Weights of a small GPT-style language model, trained from scratch on English Wikipedia.
Architecture: biases, tied embeddings.
Each number is 128 + 24 x the weight over its row's rms, rounded and kept within 0 to 255. Layers, rows and columns count from 0. Numbers have three digits each. The size before them is the row's rms in percent of the matrix's.

# layer 6 MLP up, 512x128, rms 0.176, rows 203-408, columns 0-31
100:127094117138121090108139125123139166149128110093148138109126161160129141171102136086126102133099
111:111141109146120133160116103124114145134138119099139120126106082116114091113091143134114134102118
110:156144152122155116129140122164163146125128137122103139125113081128132137144132149122152139126119
096:136120094150095095116126152138146115100136140103144130089136125123146126139133137145128117117165
097:107148144132121114105134130177142110111112143139107164133130111142131110175149116093114103150123
102:140113097097119161144081094123137133151157122130088191136180121111122115161142120118148105122123
088:134161118082163140087134130145148120145110154174093135141110174124104172090104115090126091120133
101:148126072122151150129196087117119096152126157090149133146111118144136133161115135127137154148140
078:110078099146143143162145101150135155112134106139121136140112134144130145161093111099176155150104
095:117151122140145124138131133127133138150187092144118155168139100164080110097135154115135119158129
108:142085136120112157105117179109149110109123127093126127125113156149116136134127113144125121093150
088:136104127074152143145100176102144125161154130138108159134068096116100129128088094181114124117127
062:147174114106095135155112118093123123174074147099146153125118127145122125137196133157121134142136
094:152101153133099095153134146107114076112131159111125146118161139157117120143096120124176120155097
087:131147124148145123112167147115133135157132113121175114137102173116138127165138065171148112118112
111:152141091126144095096174141149158074119145126100101103128140151117095109137123139167112148092112
086:138126110143151132153118122117128169115129131093133187105168150125136102135108135127116129080103
093:095137172125113141115118158127103142117128111153131096103159114120110161136143105145161138094113
106:144151063148119113125153136125120182131089167128179115148090080151109155116111117137172099133138
098:078121118121127099130149175155086127123147143144164086138118138164159125160156117136148119112156
096:111124122121159135113114135134134167120153134090176123168106161150116170101145139140136134132164
102:129126128153161148160078092122137143092145085160104137144142150147115158156125134105099136123137
121:126125131112157132124149093139152169120145137057096177186158096158124105169109104115104168109138
109:128059095077160124121113083154137107130160113085131120149115098099121145134166133117134062096107
106:139130121094108169143112141128154076079145089151128106136144147144121106134108121107093110126115
100:123111118140146122109121156092120169123103156075124141123119126129138153145095101110102163162131
100:154106122100180138131086162101164146136092147131180135121134124100102156144132101149133119151123
127:159105152134152126165125141137146132159099117111146122109177172135170099107104175157162154102130
096:115167082116128139144150131119123129160085107134122157114176134088109138113151113148125160067113
104:104177128169104113119133157101156120137123162137131144141080123132127107134113167124121121144125
097:085146127121139122061106160157165147147130147141124119125114140168108138122106115109116145122114
094:152115135108132150117137183101127137119093188123154148090118161076094110102081112153116153168129
091:139155116164092133117103130117133163130113136179119122101087123122146164174107095129145152100159
088:112137156095135087147145107102158117091171144135150088115105133135129076143127091104154088110150
109:158139130117139125131180126124128116084151134076096144092119103106124142152181114115169109103135
100:133144146132133134166143151109117157109103134131104128124104129120130153147126154109160135125133
095:115151134163158100125108129139130167107132171104156123112113067106105114104128097134156144097155
096:118144135139137153118104111111128165120144138185100144087149140096123108113121135153176106145139
102:084124137171121130107098139089202160126124118144072140131116109106153143153147127125165064129115
087:113129131112151160166112101093156116205128109196083139104125125137113092145093094132117101120114
087:167112150130115113150118168118142137086122142104110116067110106111113178161118124156163107148129
075:097159147076119108099140138105109124103127130109150093102115100049108124151125116114141165181114
086:150132125080156111103128157164111144096162162146154101181108118149119144129123082185106123103122
096:125140086126114135128119149134158135144122126118128190132143099098129154118148172108116093081107
093:108115109134107165123146147147144112141153132129152144123159129165084145156169147102122120133132
099:153127133121138090131128135089145123128136143098149121189184139132100124125086135166144143132108
088:189113115141128102118097134135137163140151146138110163092160161127178152105135133127125118102138
106:143119155117140159109133129099183132191161117121128144139100126144137128151152126076114103118143
106:124072139129122105149139154126116152100127121110122172149150146117084070139125123165145180122111
099:142167149102153140090100139134138172162162125141123140116138154124106142142113081161141115141149
103:161133138139099144105119076138155131143112117101168115096129198138142140119143122148106118138154
098:110138143143146099150137115111119148132132169130083181142153129115130111165112180123152119153150
108:131101153184162163159129097114094142142102107124160122167129127169102147132134117132091136135108
082:171128108074120163143112143155162159125139121149180109132187110160113107148098125128107116102120
105:134124099107167124149130109152123141119081148117113155170166138139129150118121130136155134202123
098:154119147153141132074104154120144118119130146160119126163150119164139115084124102147103088112125
090:138133111121144160096129133102103141120143081113079140116103083112137126149130144108117091115165
089:155123116148145130134136131143155107122127147102080093133151110116098125103120130108163114121149
116:097130094100116125132145106091108132144092143140130126076103191159129158120103133159092145104148
106:142133131119136152140178135114115155126149179109143146130115137126106118151143124106164165114095
081:138141130128134114136114101136122131151144186113101176108149109101114116202131105107102127085121
108:150157135113121141136109172149107123110123151138105139140122137132138145134086153141143157108144
078:142122099166119159095128166150129149151138135112135138156099121138138105138146134125152071107125
097:085192086162113097113095117129098163098122144133145111145135113103128107116125163123102135157106
097:154151079113125122123120134125128144128136148132106103164124101127079116103166096134088126140107
086:130137175120148173142144122120178109135100155134113124126094136082142136123150142119132116142133
088:126118091133116172108115105116119115131147109142131126098098179171112087146127111173109106103089
113:147089114111111109077140103154171145115153128105161111129069127130128133153105150114133149108141
103:105136126139134133090148124121204137140092141086134105133111145084130173133124110125122112119113
092:119139157133109149116092098119132165155108121081120136155109104156115109186119113159128158126161
077:103144140109137129176091142182123141121150158131126138161132133120138144137115138164141116099146
081:092129115126146115111116120121143120121098135090142153112118128130128167164137183125079122160160
092:113137085098121130135149147137116130153119151127138123136140111120086108109160112117142093151108
096:131132132165123170146106138119171137149160126107122148146132105142139107171092133121120151100103
110:115144153126149108102119111087149104137141135109126108146156129128084121112119137115137095179145
104:116125139093144119133118104125133141118160091174109139148146160138154137112096151154103116131141
091:110084105133097160164156109129108155148109105109165099117119118148117157119127130122077123117136
111:105146095146154113133119090125105097133152145054142136148105089112103174146163117164089161110108
120:073126134154139126156095109140155097129088106103120107121115108126126087137122106093121100111152
122:160136101118134127135172126117111157105164121115091166111130047104110080164136155139175109117165
092:144105110144163112118076135119147149136139171086185108108134121154076140150171105142097108159107
119:145145148128117099159105138126139121065139115141154171133102130150071120139140145163125099119117
124:151129111110095137130102164078121128133124131113112140146130145109129153112158084169169112133115
111:115119133144140146123127147144120144105122109144143119124130143162104166113125118121132138149142
109:123186140106116114092134154106155133164115131088088101116132135152115140161083104159142165116155
110:174137129122154166147139141156124148138142150123122093121131165099109160124126161130098165103142
107:149172152125116158174111103153131170155149124112189137124134155145132127093151138151127106138100
091:124143114129137139115183139127163130135117125080105121165169084098106178162082131147109149122139
086:135073140111127108144177094085097124157127141078143146111129120118098121142172099154115132122089
088:134145131098103125132152110115117122111104152156126102157131129124102130113090076099110112125098
102:099175132135121164110100133177154128171165142116114134114132137118109148142114201141119141094123
104:090167138070083113118171100134136105124108149101136106120125152161116111134121090164119157149146
100:141154140085102130125083140142117086121132091120130118136124124136131116117129144144089149136129
096:124103100132148119130150122113104157134151176142128096130092077136117126099133086129125078141119
095:114119113156197136125121147155127179121085136090142111126112126108159129141125132106130144100193
096:117116142164173084119079130144117105173153159098144109136139135119135134122100080137114105115158
083:070150083106128149145142148076105104136123136105104117125100150132105133151105122146149118083135
082:112104081106135156135084151132131121112114157110154129151140139122147152153151115130154141126114
104:128155085145118108120135166129096095122147129073130113142140145102096108140109159141129101159133
093:185099138144116136143118077064159155141159095095103124124138141201095137128107125134150107130156
108:090122131157092164177149137159135123122129134118111132160137111132136118165119136114097121128121
100:144099125133129203134105115108117134150154106151112177141127123144103126189101093101146128137114
105:105116122145180084108118135155094140154135135121124105146132123124103121112107146111110117103143
107:161105128165098173154102136099153121159107162086099109110106164123119161125130138149164131124136
105:155094179141111105133110080162150141089154138096090111145117125131111130099125127164123135124142
115:154168156131093146130089154094146128068146165156092130089139132113121133156143132092102100091135
092:103110121098122167143109120124175120098102099123110148163128083138110111121111140120114127144150
109:112118110173150130140144122109083141101125133136095127108074183115135141139095124130121113103114
102:142105107092146141095113111104136142127146145146118164132129139062128094146112138153098086117135
123:112181175122153104113200146125111139132148089110100142140107144090081121144122135119145116100111
081:140128107139132147143095140095130159163105150142112164158115110150104160146177138148189129148132
098:127132111102132129129167171134131114161163132109132130139102152072142138139133162150147107105133
087:076183145151135104140110125099121202131113126092156112098130162161156141132107132149143119115141
079:164114128135131199167123117134114129157125162162101099141099183124089115153137141171106153113115
101:150120150137152120088085119119118131125160137146133157106103068118114125159132127131125108163149
090:154151110110114126115118108117104150152133165132126104164116108114187168138145112141164129106166
098:095115111099145122104136123106129123096123122111144128125152145124086119136129105141145103090120
100:121148120134115145132090135141133156066132113119093094136136120159116129153134098128134088123147
109:147123132116103091125146146148102132102095156154110099120143132182135137108122132177145125119101
115:146144126148163166145117143131093121141119140105107158155123102148114112089093118122124121102127
073:113092118174133099122151090135124144104172115120105125169116142128139130157138117124125133141139
115:130156166146133147108145114099140171143121114118091129114097100143127143164088125154141166088126
099:126125126151085121121142123080117143094115147130152099132140168118156104165147057094194134070112
103:112154141163161110145067144114162115170115151110147141108097138107141107113085134157139118105126
096:116134136132105150158160159151113136132118143113129123160179110141154115167122162141129157150136
093:093107117087088124121107110126133138085137107159125121147125167129097189105139179129149102167133
088:114167167139136144107126114087100151167126139129131097162119157126145135096141138105110108147151
071:134156123083076135126137176099103125105165162112125101099122119140104110102111113144073125123130
102:124132097140138085141107122169151184111128138086105118099112133115157100113103123105154121118146
095:181136107102121147141106134129202139115136111136152148143147136149120127151132129139162116083144
108:152162111154165162143118129120149141124091105066093125149146062157098149157140098136167132143150
102:133151141103133144110088153131125154134179119181153098121126159126138151081141125121100171095131
074:120164118119128153120127141120110109115130128069094152155145174175172106130076129096137089121146
105:090136130108115119129071141154145182081122136121157127127112153104130130144092157147171147143119
109:108100167174121117073106132124123186190157138120130154124107131156153147158142117130137123146133
110:121127110140127113134093123099147145174073108129156138159119121158138176142105154166165143133116
072:163116074085033087148144119125095158135152128136124131135151128151147151130116124123102109169136
107:155132110074154157111109151155098118121122127118091121079119101119149133141147152097130126176097
118:104163107160134096090099139114139133124116119118107097139069100128094147137096171098109123103108
088:154149140131063160116132119130180111114093123115145136156109100121166134134109149183134096139081
104:132162105098156171120127122149143160135101131108122097152140101139092110104100149129155086172107
091:141126140116102159134134156150168103156112132133131144130107135116136116189138140150105125152133
101:094112171120120139122129150104086112124132116087157128162105110118142117147083115102120119106157
111:136150064104102094130124111131090162103121137117170113108148103130083134122087112150124118112125
088:108068112123125135170129138134142106102155151119130113112148120109123119165138182127141108128114
099:115157087104094159149122086097136132147131120158146111107125106121132182144131155150161129128164
110:113095128079063087122120146143134143159102125143165132096146158167102136122151116131134130109123
098:081118167176156115146097112109144123118121134073150167133120112125129092139095162159076125117135
098:108097109081109101115108140108119170103173148097133110130101150169153120119103109125134113156120
100:103144123154098139156088149142118151135142128140119174187091149100116160145155114105117138116134
095:126131079125126105181103134121116142111115149146115135126145169115134156114086147139121142120116
083:136147104126124121116126137128116139159146154127092188125100137134115117173080132148176136141132
127:137140099150087124157137158157114144131150142105120104149130139106126142140117101147192131122105
100:135103121064147132138153114111160151129133097099098210146145093096120146135164124073124093137139
084:144138143124117136137114087092177136124077081138102106097111119103170118131135131093125089154108
087:158112072112121141075100128092122131158143100116141123089120081133104158128096124167135104155107
115:123085113106134120125126086122162139125133133130152135117147089139120108106116122121163098108084
105:099124113125084152110131117139132128111121152143113065127157143149139123133107129170170173101170
117:130133085134091106112113132127097124136115157120138120083142126117141130129085149187163130082171
102:069141159142122106140106163125115159125138110125142141110100177117129107095139172145113132123101
113:138113158113121117141136131123070137132120121109129122149142133118154121119142128138097099116121
118:096142130149131136132129116169155158140096110099148096129152145104136124111118113092125134114171
097:141167163127130106128109168124110121083098126100106128118114085123103165139117131115139156099134
105:136134147110139111089122150114092167082146138148177147108136131126111131145124122104138114170142
090:165135102117122149166131109076141154170115142149129135094115151120120101136142141149135136148095
092:118148101160126091176110072096150168093133138129159099173108062151135134115130135133169114092137
104:118131108138144136170112122095136121136150132147150121135184137165089147139105142122100092129124
103:136114164136129085151138130088166152160125124080102114152102171087109133155167169157096105131084
100:153124116124108131130148140102157099107120157137110150098089174088149135171127135150119092146102
109:157094144143141145106111114115121155139166117072110130140099121132154103170148178137142153114093
088:121074113127119116138142164103136140155142130118107128129139135088100127134135205150132155125108
093:113166122109116165122127148122130158122149125126108164156134117139114150135146101103143111070126
088:156081118082128110091139119135137168146122121133165131138124151110127117131090111147150091156150
084:119115142143139116146112141147161132118150159118110134121123098100162153183085135086124115154152
102:113126150118143131114146122093131153090119150122105194073128143134072144135081113099107148105138
107:152144120130121121134105114060153115164087138071134115123152161095107140094157159114107103120151
100:108159105156110114142116158135090153106114144116116136139081119139120124142125156185175152117112
093:162144118106102129142137119121140126115152132072109075160146140111121159149083104117091101116122
105:129154136111121084156116136133085142137135137144104167141121143140097129140135117081121121083125
111:131117143133113149108142169182112149110162095106120120123125093133131159158107074146102116110146
098:150084133165133144165123150122102147163134119154153093156151132126141178152173129084109147160148
096:145131119125115119132151132129168124141169158123132142048156142160118144075160127081109119126093
081:102152132128166129158132143185149144110160133121110080104116126100156146135113125145140146175106
116:131118090134115139084131126104179105136152128099138095127116117110165168203127126165138131166146
097:121153080142111153127126116132183102134113162104119174132047139137133133138133101114117142142120
089:133149111120143159164154169143124139085145085147139089149152137135137099143089110100118138104145
079:144122124131132117106146141148153103156165156161139161121125153104096139140134112181118099143103
073:120141100126171093158106130107163134125121182128160105107120113137080175171114091157147138145152
099:140145071133149160146169126120122135121130157112101133117131162133141136172137158128112115156133
102:148085120126107163129084173115099098160112151133118126116135101104132105133133130084145137161140
114:160148145095126132111099160118101131152164142152105116137129099119130128170089083119090148167099
109:181112099118141082130176076072128177114157117117135118135099137139064134112132122082141129158150
113:085184127146108122132118097118133113129100132128107155130135084133125111143116113149130167145147
096:148175096144121128096128144110178117130182113114139135102131114158123116121139131159117099145134
093:131119109162072064145106136120144141136158189170128100143126149148163123116169128110154128119147
097:124140083143070125141131066108092125123131121135110133115112150102106150150146149131134145060139
088:130162137150152158165170103149132107148118107121125123135144113127097154137128136089116090147088
102:175127137125082118171152110121137119122151133135107138122128163180130134148095103156092132139154
097:179136158130120125129110178121098111150152172105072086108112106168131118131120146119095147141117
075:116098091108085144130114139118126149119116141129134096118080131122112125120108103120105093121130
065:100135093157171104098136118134109124117154104106109153120126137097145139155102123147150166108153
093:145123153152126139135137154119135095161201154147123102110134098125136155141148162155107151151091
102:125135090099102151146149127144156126174137164115072100112129128116129085101174127140106157124116
108:125124127149145146169115129112119157116151137107097129129112140110164105113115120130148123112110
098:149114124117143168160161136127205107108095129115099135084148109091119134175095138137123099154106
083:132138125151112134100155142120130139149109145150106124144118174104111152115135126071121150152145
# layer 6 MLP down (transposed), 512x128, rms 0.155, rows 203-407, columns 0-31
094:148126170174120123150144142073087156130145128172145141139125158137133131149109103107089178125108
103:112079147119166168108115153102123135133125157076104176128132119122119113124121156061098111164127
118:107107123098108102128089125131154143087108100109104131115088140109128148160114136099072154135120
103:148129123126130131156116143138146116155126125127094115141152130148112136131107121104140098120114
097:107110150115138111138120096116157127119128119116123152127129134164133146137137131123126098129169
100:108143118130121153156125144140096109124117151147131136127120167115161091089092136127111125154100
097:082106167116147140118100133095135150100056107128182167145162136131136113141125072111113118133141
099:114094176114112110111164111113113146111124135140152112092147117114160152099171105094153137165124
086:102115160114125134162117109068154097105087141098115166116148119125106150136135154130078102166133
096:160135143150108106158138105148109092118142161142159128125153126142118114121151097150168146119133
103:117117126137107113128131130086123130121125142168110119105087100121135155107118143136143121092107
098:101094151103107120108138101117097131102096129089137118131098170121107123140130174098115106124122
056:093082125153177128146138169164118121140160137193106131090063110120161125128138159109106109142110
101:096136110148151104158120137117104137129166121124172113117119145055147131074137162154129122142100
086:116128178143136085134155100133109183131092128155086094134113162098169150119130085148132146162121
110:083131142142161152133169118139135073120149138166133188107129172143102088175166152124130146130158
094:178138153194123119084173148139097134106117130155134146125159119088119097136123151102152124094113
089:180120103126166103121115120101121077097122122125127074111094122111116075087106130124098159151118
104:090119169138134100140122117136125150153099115172137114154161119127120097106139083144155150168127
099:158104096124123097119153125141122116115107102190167144151111110145129146175153098133116170142104
102:164130128083158160107106123113117124162154145138114129114141171117113126145128104135080149156172
109:136157179131187138168123122149127145090108112191148098141184153144124136126112097128176105135115
110:129141138144144136120164148109119103135093119158133143105159167078161139104161086147133092133078
099:134115143149111083115074144126109147077147121168152092145121093123140105113141118147122141118117
099:129131130101133097126136143089116099169109154133135099112122123149177110105115118115129097154100
097:091113135130133116154150146113109149134169132149129135180099145126124125153130105106116193157099
099:136078158114126156101144137116132105096142132118152141121124121119141106152135141119132143119125
118:109114068122097114134083103135107173079073180172112136154160118135123100095176161110102129125142
091:127135125141127148092170133131132143117109153182095116098134134149149120165139171109180103123132
091:129161118125160158124114143110079114127140112104173132129104114157167167130116102131106187130153
095:138119145083117099120096140154159146104137133143133134108154143109111125115178125145159102118147
095:126116099149119133134167142175127155090136140160140110132129138137163094111132141119131147148090
090:135097132107152122129094102127147116181167103115099128147093087173095129128136136122139102164145
097:130168101137172149133132176152097118120143133129169130121146142094112141093111134161128157107152
122:143089129158163156103115137120132077162138142156144110149124084091133142137156143121135112092096
092:076139141128128129131161122144157109124102085130127132130143078101122094087111118101109134119124
107:089144113141147104155126123112131126129116142128097111126160123147147133115080083132115094122103
089:159162067125164110142146130126066142142115142106117132153121140121112068112101152129114161081125
106:165158180152143172092106113125157054133126143144118141108115135108110105120135158158115127153141
088:098153116086154132118158162120157134112138112087141162132160113131168105108100158119130152112151
090:162127126117107137075138143126145087146114129110129168135146113094139135065125093102143131150133
089:117099121125160088157095140125100131067119139119124084123108139188156181111110144147188118138146
090:064123132106164133099141146092135120155100150133158156107133115126148106113122102100185111105114
101:144124111112118056146127082159118165189144154105150147144126113125097129109160096116152146154134
096:143154186143154115155146099106156091160079116154147149150138093117132103124114081140148138145154
102:125153113181118160120141115147104116119124132142127110101126131112140134111084168109138158129141
089:095157138097124131125134140124122125125089122137109176125084118104122141149101090166126113111152
111:113124123139149144156114145118105126131125138146150146159140135156132120148129089173101102150129
095:160137124137149108174099125146154132134156116166179133099110096146107121145113167136100113110136
099:077091159066138114164123130111130148117160134145145098119160094164136136124104123146154106106114
108:144112125165123144152117091125105136117090112114078119144154130159109110124168135148141126143112
106:100160135117124166088147151120074120143131159148090124114131139079149131098123113121119118109156
099:145177106140123139106134131147107112120177138144092151181104112111154112131114118128144109119080
089:084111151111160098104112137096128108140105165146127184107133142101147157117134162137127110169147
109:117106108121101137167139140140136111122145102140116118132165132177105140141112143115136096120166
094:129160087063130107123153113127106132120130151106100139155131109117110113097126165110146085138113
089:109128095093147104153177137169124135167117138130142107165136177114157131108160140147085123148134
088:124136124156109125184110112117144098099081149131131109119106162105197130145094134116123120115090
107:092117199120131170170142152181129118127086123184122117154140127131151132162135085129153104099069
111:167139112114132106133088131151133101187121070132152157108113135092104140139144123119132104162126
098:161145133097082187111176128135148113174118112150129145141127146172150142092123119147117116149151
097:119107171129134088125125150160118083112137107170145111166127153134135125145142111163116178155109
085:095126137116142119127139110113149104097129163091128124071083152143122140135176172146136109158111
096:116183103138151161111114124136124129187160134135143151151124179131099121115129128129127116111134
104:133114132114131125113120114082157143120106163149083122125112106154051125134137108149112117105056
089:123101106110141098145116097136096117138121134127083126116156142127148143096145127127093148133107
091:147086138178109117137138122138116104156154083123123150086109139140123094139112167163137096119081
113:128130133137125117119106104134146134131129163139195115140093134153118140117112113141145137137084
093:150148137142148151200107128112099162125118089158166121101115096165103131108125097129157114143103
089:124096135184109148126137142144154120103127113150143089134137113106134131171121147142145118135131
091:150112125148099151112127141079135127116149087110105146121150151126098105106124122126107090126118
091:152122151138137176160116102109140114094142093149106123161162080125088096126119104149136130103099
086:133108148134108066129122137108082097135166120176125140119122142132146135120159130114115133132113
108:054138110161116138119169149135146160120095106123122128129104093135117124210125163109124166105153
110:124116112111115116158089114142137147104125131130134127127157154127110148117129129131119149150148
104:137074110111100121106143147115100141134078130140112160143146095148111146146149118122149148137132
101:134150167148123148168101124120129155168114124090101127106145151084126120117125079209144150128142
108:103115143124135140118142076149171140095137133119119107174112125142107119172132106106090159144146
091:107104139133121114155141122151121087140079089149146085106125109134118125133135116114108120076136
105:138095128118112116119119129123150118162121132125177140140121114094068153152119093107157139128101
101:104097096110121171082163129154120171098171119121095075080148166105128143149144144140135134103101
114:097154169141142164113117129124124127135125118127120165130106106124115124108113102142125149147141
115:119156136126113126123108132130133103162112154150141088105134146105125114133144075145143176111111
111:154081154114135109117102093116143171152142112105155092119090119153104110161107131125125129118114
100:090147108109115145162136137094083108121117152145131106112139142136112104121096104104132143142073
110:143134122163130112128107134081166057139088106079122135111187090141156135120167130104127125100143
101:124085138114124135100135098091105113166109159162154148121108113069136104157122093123118110124125
089:170116127122131110130143103085087140115095132106126135113124124142129161135147117099178159110126
091:125116127115111139152125143108134104166115131128193140157122141115160115110133101151123123119096
100:065139084141112125107103110129114116137076160096082137146149128126061125144081120133144142171157
092:147116140124137138150131104135160099123105113150146171116100131137144094123187111087155064140138
100:122120109110150080184105158116138144152163164119122121122093114103126151127109166137107150146149
106:184120147153154128119123122125131157122100157096128101138142135144125131106104169105177103107118
091:125151150056145103130151130127120090158084149141137136127122128129161122138160117111124148122149
101:116113098135110112108114133110095145147141113101068128138146117144128128147137126117146125147132
100:133122115110152171168107147111179153095086117136116078139107147126132175151157157137126128099132
083:100159136148096152080119141149128127135133154145079129125125125143174121114158159157133139091110
096:164132111127102183139156122104119114143106126140069130147103150117109142141125132104110154124167
098:109125144144092122084139108108116164144129129146141127126165113066119135119128102128122118124119
107:123093133153110115107095113105129124108105116154115137126113189113073097153154088123121110128142
105:176129108147116102148137122098113123158131103142148143146161143120130110121130146109087133096120
100:115147132147131097179118122144148103089084115153156117131132113127092110129149146159107121117114
094:098121183140169073149137126141094111138137163132140144106116061122116127124155122170141112124124
098:124112114124115108103148114114128133112118124116124147121104127142090158124152121113155139147150
102:123142161096135143093090102146133105098086118134110172122137146181118135136125161151137126167152
122:151162115103143124152121150110161106167157122128107152098166168159124162141162101098123119082094
093:128166110099117139141146056168150119132168109154098150129120135141120098116133112147115138162159
104:190135131080112081096142175099143128136101115156140141173113116136154153086134120119133099123128
102:154166076127112084142130132100108102119144124155098097162135136133131181117159132123143103116146
124:133138137134162116095149146089148138104104102141147126124146180119098155116088119119134154128106
084:136137110118150154124141112176153122081120140137136101125141103131106168154102092132088151127103
097:144142174108082138104139128132107126117085134118101141139141143108113089153093113158170184157125
093:135155143147154090117140118116110148170164115138095106117161131131126062122145167125115078147155
099:174162086140103130137103124104160138137125150106139085131167129120095154120113120111117071123141
098:120102123120132132135124115147077112116093101130142115152185133149096102159119129140136149101098
100:127101093145107132148135099175136133121137149076117127153117139126107121128134108128128105116087
085:150128112132109095096150092132097102160125114120072118114150125078137108070115148128088101150145
084:055136156147136165159134071085094085165150116101101133141121141111146143134118108107134136192142
105:118127103113138139117154154111118108146112159162081107156147143128111132137163166151131170160172
112:153054150155118142094142131121122115099123152133109143137123118172113103143155110107127146108099
081:141167119128123107134111136167153133137104139101101099103146084131143128154113098116152130084149
097:101162132141135094155148113074127132121133116182128126148115109177146103129138122149156150132121
095:160130120146155109111143142105099088158148123121123099097082157076145121115181171108182121174144
113:124120151118107100132078138102116111125133118127113119152114122134129117113125084101128142100127
092:130138115174136110116180142141144085126164164124172094127092093116103130101131142113176111139156
105:126139111111154141057116125133117108122120139105143154156120141164090131143131179138112148114143
106:162160140131165126125098140157143161120128106123142154138127156132109150165097115109126097112154
098:088126137158088147133095171121138173152168105089131147111130135138091151133130110142148132143114
091:178119158155142137139150119140166094157078141150132161119102084094123132152161137135099175128156
104:116140123142143118124130122117107138201134137119137136120117098094129110163131129119160128152159
103:108139096165098149117160087104106173154167121117154112127077101138146123098151154106121149164127
102:142130117121131128133100114131172119078124154126148148098116132166117147153164098147160110112089
068:130093162146100118125106120097124126134162131139103091159113087106126114129140185158126164146153
105:113109122090137144107127083125117119107147111145108157091159114105153104120149140123095130132119
110:167146087117120125137101129139150132081120121143140065128149077106094123114102173146101102081168
096:067131150126171113103139081144113098150113170107144166135136109105125130097136127106120104102098
073:069117176101116190133151135166129118153121131101136140149098138134085123114118146185149158096115
107:170141091138152113091107119098095134170145144078143137095096151108103135150152123162112156150130
105:072107145123125101128084125174126110114160129153180148135155105120120113137126107115097112103131
096:103129112111135088122138127113095110146119124108131107131113104131101132103142087129142121101109
102:120111130145143136078125119125110139097142156180125124111074174147142114137142175140151121088126
093:127123154127120096135108114167120068107164157108127151118137106111162101114054127083121138161114
098:136110149134119137125139176130135080095104139152099167116121162155129100181145144109137130119122
098:196110164122183119116180127139124105157120113136141163142093124121090114120138136112144090176136
091:118156132134122137117115126130146140144119147146122113123142115133127158126093141078115093138097
104:150108137120119075085163124143164155116143151123149155145136142106134101134146142109106125148152
105:134124104122122126083145164105119120126154096157116182097119169094142095100166089131103103118130
099:142111085134114132167133173157109160104137145106099132130173096153147096105141114167108148133111
095:138123148120097119098162122159119083134107160109111113100133110102149108119114110106080163108115
098:145135143122105143146086097158144111130139109145123133115111103117094092087142171092139109107129
090:138162174085108130125154129116157097133148095132127178125090095119138125105168101106114118153135
087:133084116141102081112139131132146102112084133139127125148135138122165163144148120130105150133147
122:122158151152111126173138106142082121122178122118157083133184122178132130128101089105148161180146
106:123152132143203151118142127167132129112151126112126121119107134083146155098108138164127129124122
093:143128085103143113133103117135114144124150113127177163146137149113139139112113120163163129127133
093:102104153162110128118133127125153113129112095158079139159097124142141131093146162111142133094151
103:110081150153145093122184149104125168131082162152131124089126116123115121149144154132122118082076
113:100132145137103139085118109113059110082087135171086121103174110144121121169137098133122143090140
110:134157115140168161179138134108082105140086142120107120123171116146140150147121131120140109114126
103:142145139152158095147136102104088167146134149082124124120126155138120140110130145124143131136114
097:102134107145125160146128126139112101172074126152128135086105115093136169153105114133135135146130
110:132143122139124158156199090127122127132137134128109111135143106153126107147139135111101102133131
088:133131113120139064185105099129135127118179098139164127147114151164147127145123124152115095144156
101:112062143149132140118112114158121127113093073082111107121105122122116106122127152116119101141138
082:130168114125162154152144137094122124108120165113153094118119074134156108097089121094086127139130
089:113096135116124124158147102122108124101144142133095127133120136137131090125119157060121159178145
103:083137135117110159141152132138139130143125147110105144115115145100121112104115113108113113138138
107:137107162151177127112124100123134145075160176137126142146105140162111115156149126123155129104145
105:101083122102119103124110101109135132114125104103150121163142140165149131169111124112159142110112
106:159143089135133180107135187133128106130147119153158160109129122122120158158154141135116133133118
088:103111163152105119152132129116146092142136150150120109075125118122159137111111125148149127089171
113:121105135100124117132108138102123127146118146091114139163134128118076160124148131133134131128140
088:139145103112128137144112158104125109092151112089107140120147096100121140111168117171123194103086
087:086136102155141137103060107129145127122132123094094159110155088124161145123122097172104149108126
097:155134165123174149157110143151171142162125142176140073130150130138140104150115118121141201111152
124:145127093135125123131102113178162154086120125166092103202097084160095090135171094113124168140136
086:133135133136157126124074151125132153157119124169136144149119139162153139099126102100106094178144
100:137111121124137124125118131094116116145106092111124188145134100119122171121086086128115144152123
104:137166124144100133126125177116145128151100153184147147160104118116109150117158123117141106135117
106:131131125126144158141097149133108147092114091147114110155125140112118102100141125174132130143108
097:083126132116141167088110142088072102120116148139109157118102122100110105107112130153187105103143
096:146123062119126141103171154145130135134162124157142151113127176136115132123140127108129146104139
089:095105151143152093156147120112109081085119083138154105148133126088151096143143114143083134145160
111:151141101139111151118117081117114153148148133181138150124095091153072136084093163105136152136063
108:148143145127143094132133129121158147107126164126163122146127106086130145103117160077142106139163
096:151140170102105136151118098105165152110101153117146115108090130101127146127153140143094103178122
091:092117162122143144131104136113127161124116124128110107141127110125167113150111124082156160103185
088:102184118126185108129129135125116108145147167102168114139110143124145141122151069135070142139118
114:133096121106110136138088107122162149133105127170134097144118110113145128111102143098112110119098
085:120142091099149142163117097145145118077168159151129110113122137157106120148140113186125151131131
122:129113057140120101157146125138134145081160106126125102161146101149123146129102115159095129102133
107:145091123113063122141085123149124113150137123138138140138106122139144152133156117154093128133149
105:169115112143112156094121152184089134138097116152112135172159100164116115158131088154161141112109
099:115166121146153123139126171085100136139101131099142084095129103111132120061180145137125142144141
091:141130163124094163122132147124098126142163151115165133118152122118166153167148131127157086120075
092:118119138121119172115132147113136104128126145123081135085115104144135094115135145119108127057127
097:137144160113111118118110156116091111171147126146122118123131204114110131135129150159180147144163
099:124068146120150107114137117126122145124164155114150102182101098126095115136163124097144090107142
107:132127119124122158116133146147108108136173130137075176148116175096187138164062085140125163113152
050:139136174121161107160162128102114102115145142175131134133158140121162106107158158129106124122134
060:116104175148108151141145121126145128112092099163142128125112090156135146154150120136155109142107
096:139153147135143123113168077108124117136097121104143133147135156105159127118146134153172129115147
105:150118170150111154137121153125116192095103119124152121137114099159142147107107111133145146124149
101:113149106098155116132141103110118125127149114097107148115132137126110136109130133149142121090190
098:111120180177110101158121110117100147160117104107115077129216122125185162097100124140134125140119